{
  "norm_place": "pre",
  "qk_norm": true,
  "beta1": 0.95,
  "max_steps": 3547
}
Each number is 128 + 24 x the weight over the matrix's rms, rounded and kept within 0 to 255. Layers, rows and columns count from 0.

# layer 2 MLP up, 512x160, rms 0.0459, rows 92-111, columns 80-159
[[139 157 119 117 127 126 134 122 118 107 125 139 121 123 143 156 111 142 119 129 136 134 147 134 138 148 114 103 124 106 144 123 124 127 134 129 118 149 127 149 122 111 106 151 131 145 154 131 101 126 169 112 131 122 132 106 119 114 120 103 141 126 127 113 137 158 133 129 113 135 127 112 137 120 127 118 132 135 140 142]
 [143 135 109  97 131 116 135 109 123 130 123 146 119 125 140 159 118 142 126 119 130 126 139 145 133 131 110  99 131 126 135 125 107 142 121 121 108 134 127 145 124 122 133 145 134 143 142 131 128 126 173 116 102 116 128 118 139 122 129 109 140 125 130 122 130 134 111 126 147 126 143 119 125 130 134 116 124 119 152 137]
 [143 120 119 104 127 134 121 121 139 117 134 141 120 129 133 173 132 131 127 121 132 123 123 130 120 138 107 108 125 119 134 127 125 121 113 125 104 154 121 132 128 124 124 138 147 135 154 131 116 142 150 120 111 116 138 111 131 127 120 104 136 129 124 112 142 151 136 126 132 129 139 127 135 133 136 126 120 121 148 157]
 [146 131 127  94 128 130 144 108 128 109 141 158 122 129 125 170 106 133 139 147 121 129 137 158 165 165 113 111 121 119 120 139 124 128 103 140 117 145 137 144 118 123 116 157 151 144 140 117  96 133 167 113  99 105 133 114 107 117 108  82 135 111 131 124 129 151 123 106 131 107 143 115 126 123 126 111 100 110 163 140]
 [137  81 113 157 104 128 124 139 138 173 154 140 104 130 105 117  78 174 159 104 140  95 156 129 138 160  81 120 151 127 166 162 145 157 214 108 106 120 103 145 150 113 204  91  67  69 109 163 131 135 117 128 100 104 106  90  90 136 134 146 134 137 131 143 162 123 119 135  87  94 187 147 157 176 148 104 134  93 122 125]
 [101  86 108  93 138 140 141 113 156  83 176 136 117  84 115 197 131 163 134 192 137  98 138 171 124 159 112  84  95 128 107 129  83  84 106 143 100 111 123 159 103 127 119 135 188 120 119 112 102 178 144 142 100 107 101 132 145 112  91  65  86 104  92 153 151 151 154 120 117  99 121 108 138 159 119 123 136 142 149 108]
 [203 119 146  90 170 116 107 100 122 115  98 124 113 141 155 199 106 207 112 191 151 143 133 160 119 161 101 117 131 129 170  92 133 139  93 110 122 115 129 113 143 125 154 155 126 124 187 125  59 173 180 100 157 103 110 123  82 137 138 105 128 151  96  96 143 138 109  77 120 174 123 110 159  56 112  11 113 136 209 180]
 [149 127 111 103 134 136 133 113 127 130 137 136 125 140 122 177 124 136 147 124 131 122 131 141 124 137 114 105 130 125 134 115 119 127 122 121 119 133 117 133 125 121 124 134 146 135 137 130 123 133 153 102 125 111 126 121 128 133 126  98 143 123 114 139 139 156 118 132 140 118 148 129 129 120 123 109 121 121 142 139]
 [141 134 122 100 125 116 130 108 122 109 117 134 117 130 128 161 120 138 121 134 120 121 145 131 124 155 113 110 138 115 127 116 121 129 124 121 116 139 122 147 121 126 112 141 144 141 147 132 114 142 166 121 126 131 127 121 129 136 129 111 122 124 132 121 135 136 121 115 122 109 137 127 143 118 129 103 115 110 152 139]
 [159 148 127 191 107 222 157 148  79 201 227 186 187 135  76 133 136  76 119 116  27 137 207 100 150 165 198 137 103  88 115  75 150  93 112 104 135  57 184 120  98 158  68 117 124 185 120 146 170 117 117 141 169 195  87 124 132 165 147  83 118 107 168 122  43 138 137 134 198 169 160 139  92 108 129  84 107 146 114  96]
 [159 119 127  85 134 114 124 121 132 117 153 169 117 136 128 181 122 125 152 143 125 124 157 137 133 135 112  99 121 119 141 116 139 138 111 112  99 138 122 151 113 120 140 121 162 143 147 130 125 145 170  99  98 111 131 113 138 115 145 114 132 129 112 100 149 156 118 137 132 137 135 132 151 110 135 113 130 113 145 143]
 [146 124 126  88 129 123 121 116 143 113 130 141 110 147 136 162 112 126 120 144 133 119 145 131 131 145 112  89 129 111 135 117 119 128 102 134 104 130 111 135 125 125 129 130 158 139 153 137 113 148 152 118 103 122 137 103 118 128 114 116 130 109 122 132 145 160 109 123 115 121 133 134 139 137 137 106 132 109 145 141]
 [122 122  38 154 144  99 100 123  96 134 108 136 168  98 178 111 124  94 143 132 159 133 140 160 146 202 122  98 135 187 145 112 105 172  71 134 123 126  76 114 119 104 126  75 176 130 134 152 176 173 100 117 112 119  98 106  72 148  59  98 120 140 128 138 122  89 123 141 167  96 123  80 112 182 133 139 172  74 158  89]
 [143 141 120  90 139 118 121 109 125 118 130 152  92 125 128 166 115 144 127 126 117 117 125 148 127 154  98 108 135 126 145 133 135 139 125 122 114 142 128 136 124 126 131 135 132 143 160 137 114 138 166 122 117 106 131 112 123 121 138 112 140 124 125 127 138 124 112 124 120 116 147 132 141 126 124 108 128 116 153 159]
 [121 156 109 120 159  82 124 130 122 160 128 171 139  97 152 210 148 127 167 167  75 118  92 145 150 106 131 147 128 124 103 103 138  95  88 185 110  71 117 147 152  79 107  94 101  98 120  86 153  93 165 101  94 138 143 140 113 132 156 140 131 111 115 184  95 199 157 123 166 154  99 130 114  58 146  76  57 150 107 154]
 [129 131 114  98 145 141 126 112 123 119 139 148 123 138 139 165 126 139 133 133 127 120 141 135 124 130  95 105 133 114 147 114 123 136 109 112 120 144 138 153 125 118 112 136 138 130 127 132 113 138 171 118 115 105 124 113 132 123 118 111 127 127 121 120 144 134 121 151 129 112 138 126 127 126 129 120 117 113 142 141]
 [147 126 121  74 147 124 134 114 123 120 139 135 116 120 130 189 123 142 140 144 141 123 135 156 142 147  96 110 127 122 136 118 120 137 116 118 130 159 120 153  92 128 152 122 136 160 163 155 117 143 162 109 123 105 134 109 126 112 116  98 148 123 125 128 125 157 110 131 139 107 166 124 124 124 128 109 124 109 143 157]
 [126 115  84 102 159 157 107 110 142 186 152 116 140 176 101 127 134 120 133 123 159 159  96 155 167 141  67 116 135 146 161 134 123 171 137 161  82 133 174  98 122  99 115 165 115  85 112 102 127 176 121 154 133 146 135 140 142  80  73 136 153 128  97 123 127 139  95  94 125 161 102 121 117 108 160  56 120 147 107 123]
 [178 107 126 120 104 168 105  71 143 123 103 162 119 108 129 192 122 127 188 140 149 135 112 172 134 156 107 124 118 109 147 137  91 150 121 150 105 139 104 161 126 162 168 110 139 157 141 161 165 195 142  99 157  74 157 131 147 126 130  96 117 156  90 142  83 206  76  80  81 135 126  67 145 131 124  67 119 118 140 139]
 [122 119 145  99 127 145 126 141 137  84 205 102 170  98  93 106 151  85  79 153 112 159 154 106  65 139 132 188  91 129  94  95 171 109  91  87  81 121 156 104 129 129  57 149 167 123 164 141 163 152 153 105  64 153 100  56 109 196  78 141  79 111 128  58 161 130 131 115 119  75 115 110 118 133 179 127 114 168 162 141]]
# layer 2 MLP down (transposed), 512x160, rms 0.0428, rows 92-111, columns 80-159
[[ 99 115 114 107 119 126 126 108 148 117 112 128 136 113 135 131 125 149 155 154 102 130 162 131 145 105 136 139 141 167  91 126 125 119 128 114 133 126 133 123 140 149 138 134 111 142 126 119 124 132 141 141 127 129 138 149 139 133 151 122 145 145 133 141 123 126 120 123 129 138 135 103 134 131 127 139 129 131 136 105]
 [123 133 134 122 144 124 133 126 139 119 107 123 155 115 130 122 111 126 139 131 122 130 124 130 155  84 132 142 118 136 159 155 140 113 116 138 128 150 123 112 144 122 135 122 131 163 133 139 132 133 118 132 151 138 161 130 122 146 147 131 137 149 146 134 126 139 118  93 127 151 122 145 107 126 143 120 124 107 126 105]
 [138 126 132 130 136 130 142  95 135 145 125 139 142 115 134 137 141 117 121 129 106 133 122 125 140 121 165 149 128 129 133 135 120 117 142 135 134 118 118 143 128 135 135 112 117 132 146 136 133 114 127 143 128 126 128 126 128 128 124 137 137 144 134 126 117 107 133 117 118 133 121 131 105 145 106 135 136 129 147 127]
 [158 127 141 131 126 117 105 109 148 144 137  98 142 129 114 144 151 132 119 130 119 102 106  88 110 131 150 149 136 149 147 141 148 108 130 138 109 157 138 122 143 126 140 122 151 136 118 136 156 122 161 127 141 149 125 146 133 127 140 115 136 143 126 138 128 118 137 124 102 102 108 104 125 113 154 119 148 145 125 161]
 [117 149 148 132 124 121 115 154 104  96 141 196 163 143 117  89 132 106  65 139 161 157 117 154  87  94 111 114  84 103 120  79 131 105  83 149 165  99 182  91  99 144  94  94 155 125  99  98 137 135 120 143 149 159 145 125 159 136 101 125 136 135 139  74 125 177  95 121 181 145 132 103 126  98  91 133  90 137 148  93]
 [179 131  92 131 137 115 121 138  89 156 110 118  90 136 129 116 126  90 157 121 108 154 156 114 126 190 124 142 132  75 104  67 137 151 182 141 162 185 146  79 129 149 103  73  86 119 141 163 180 170 171  86 163 150 105 108 135  82 165 142 176 111 171 110 129 134  81 133 148 129 134 128 104 124 123  78  83 140  94 191]
 [105 119 107 106  92 171 149 115  94  83 100 146 119 168 149 113 167 144 135 128 134 164 148 168 192  48 137 151 158 158 154  94 115 156 121 159  94 186 186 136 152 194 148  97 188  87  92 140 165 193 160 196  99 180 158 155 171 107 157 113 204 104 120 121  98 178 112  85 134 120  94 123 160 145 145 125 161  66 145 114]
 [150  97 139 127 130 143 152 121 126 120 130 125 120 128 130 147 111 153 124 122 144 134 132 139 119 109 127 117 109 110 106 115 133 143 118 118 100 137 126 140 134 121 127 119 124 128 149 132 118 115 120 125 118 112 109 109 117 135 104 115 117 158 139 123 116 155 108 121 127 124 110 118 135 136 125 115 114 106 147 150]
 [120 129 123 130 137 121 126 134 130 139 124 144 120 116 120 132 127 140 118 112 131 124 147 138 145 125 111 134 133 131 122 145 139 126 130 132 124 135  98 107 132 130 131 160 138 126 141 151 132 108 123 136 148  96 145 130 132 137 143 119 121 120 128 111 109 139 129 133 125 136 116 110 127 133 139 110 135 131 122 128]
 [ 98 132 141  73 132  51 101 122 164  99  47  73 110 119 135 117 132 185 142 134 206 120  74 120 101  81  81 127 168 166 131 166 120 142 136 154 126 160  93 118 138  98 172 123 139  75 110 121 120 129 126 117 110  83 169 142 126 114 115 164 120 161  81 131 178 117 123 137  81  94 114 126 143 142 120 174 148 120 127 145]
 [137 117 136 128 100 109 168 109 137 141 135 130 126 134 102 134 125 157 154 121  96 120 139 118 122 149 128 119 111 156 128 136 164 108 123 132 161  97 121 113 137 169 115 107 142 120 113 124 137 148 134 131 116 143 134 109 134 140 149 117  86 114 128 157 126 132 121  99 162  94 116 115 142 128 117 117 136 111 128 126]
 [125 121 114 132 119 123 155 155 105 134 106 124 130 124 146 113 126 115 140 111 123 127 113 114 117 135 137 120 117 123 129 130 121 118 140 107 123 147 123 140 128 130 137 159 111 138 122 126 133 110 114 129 132 145 123 144 111 119 129 146 140 127 106 117 117 146 144 124 153 128 112 141 128  88 125 127  97 152 136 139]
 [148 117 150 103 139 150 142 141 115  71 142 129  79 186 134 105 150 141 119 127 125 145 127 107 130  46 138 150 121 115 168 118 142 139 182  60 158  81 147 171 135 117 124 152  97 138 121 104 112 112 140 123 160 130 163 110 139 111 175 114 131  94  87 128  98 153 126 121 129 166 146 115 108 111  89 123 114 197 104 130]
 [124 129 110 160 150 119 113 114 136 107 126  96 103 120 116 147 124 160  96 146 147 121 135 136 142 120 145 119 142 111 135 154 106 115 129 118 129 120 122 137 133 123 116 128 125 133 119 118 120 128 163  95 159  97 150 161 118 114 128 138 145 135 132 144 132 154 123 124 154 117 135 126 124 121 137 132 156 130 144 133]
 [125 126 146 179 106 134 119 147 140 116 149 139 131 137 164 157 101 126 140 119 155 141 123  96  89  87 110 136 115 193 174 112 113 160 209 117 133 141 140 111  81 181 110 140  90  83 189 127 139 126  58 178 135 105 146  84 152 168 159 119 116 123  84 106 160 140  67 149  72 141 148 105 107 184 113 148 143 162 147 151]
 [102 125 136 106 111 127 128 157 140 124 135 121 117 126 125 143 108 138 125 129 112 100 116 120 114 142 136 147 128 131 110 118  97 132 118 119  96 131 121 168 175 149 111 123 130 154 108 125 112 136 149 120 101 137 137 110 133 121 121 127 142 106 137 137 130 124 134 134 117 127 123 125 142 124 131 122 125 115 130 129]
 [111 176 118 114 149  97 109 106 127 119 112  98 120 115 111 149 135 136 113 136 139  89 102  80 123 181 148 101 122 137 138 132 119 112 145 112 153 114 119 148 172 126 129 150 149 122 147 131 157 158 122 108 100 120 108 117 135 138 115 117 119 125 170 163 104 125 109 133 118 145 133 152 140 148 110 130 142 152 118 131]
 [163 119 153 163 134  99 133 148  76  90 100 163 118  57 142 123 117 142 119 134 134  91 137 113  96 131 182 144 104 101  99  92  83  94 118 120 165 117  98 142 139 137 132  96 125 142 110 145 147 107 113 100 125 117 135 119 133 167 155 124 100 118 134 132 113 116 149 145 129 105 139 141 117 141 117 174 129  92 139  96]
 [113 160 100 128 141 105 143 208  94 135 168 125 146 161 128 119 140 144  87 121 173 123 169  82 123 137 137 137 128 107  83 131 176 118 143 113 153 122 180 112 110  92 114 113 111 120 145 167 108 102 116 127  98 206  75  50 108 101 141  93 158 124 167 114 155  72 197 135 175 111 131 181 100 123  93 184 133 161 116 127]
 [118 135 130 164 132 107 114 128  93 109  95 174 127 138 174 167 114 186 155 112 145 120 142 143 192 129 113  80 135 140 183 176  99 154 138 150 175 130 108 166 137 141 190  79 135 172 134 137 103 127  90 188 179  90 152 204 108  96 111 105 134 182  99 226 121 130 167 130 169 134 136 156 111 131 128 149 137 148 108 108]]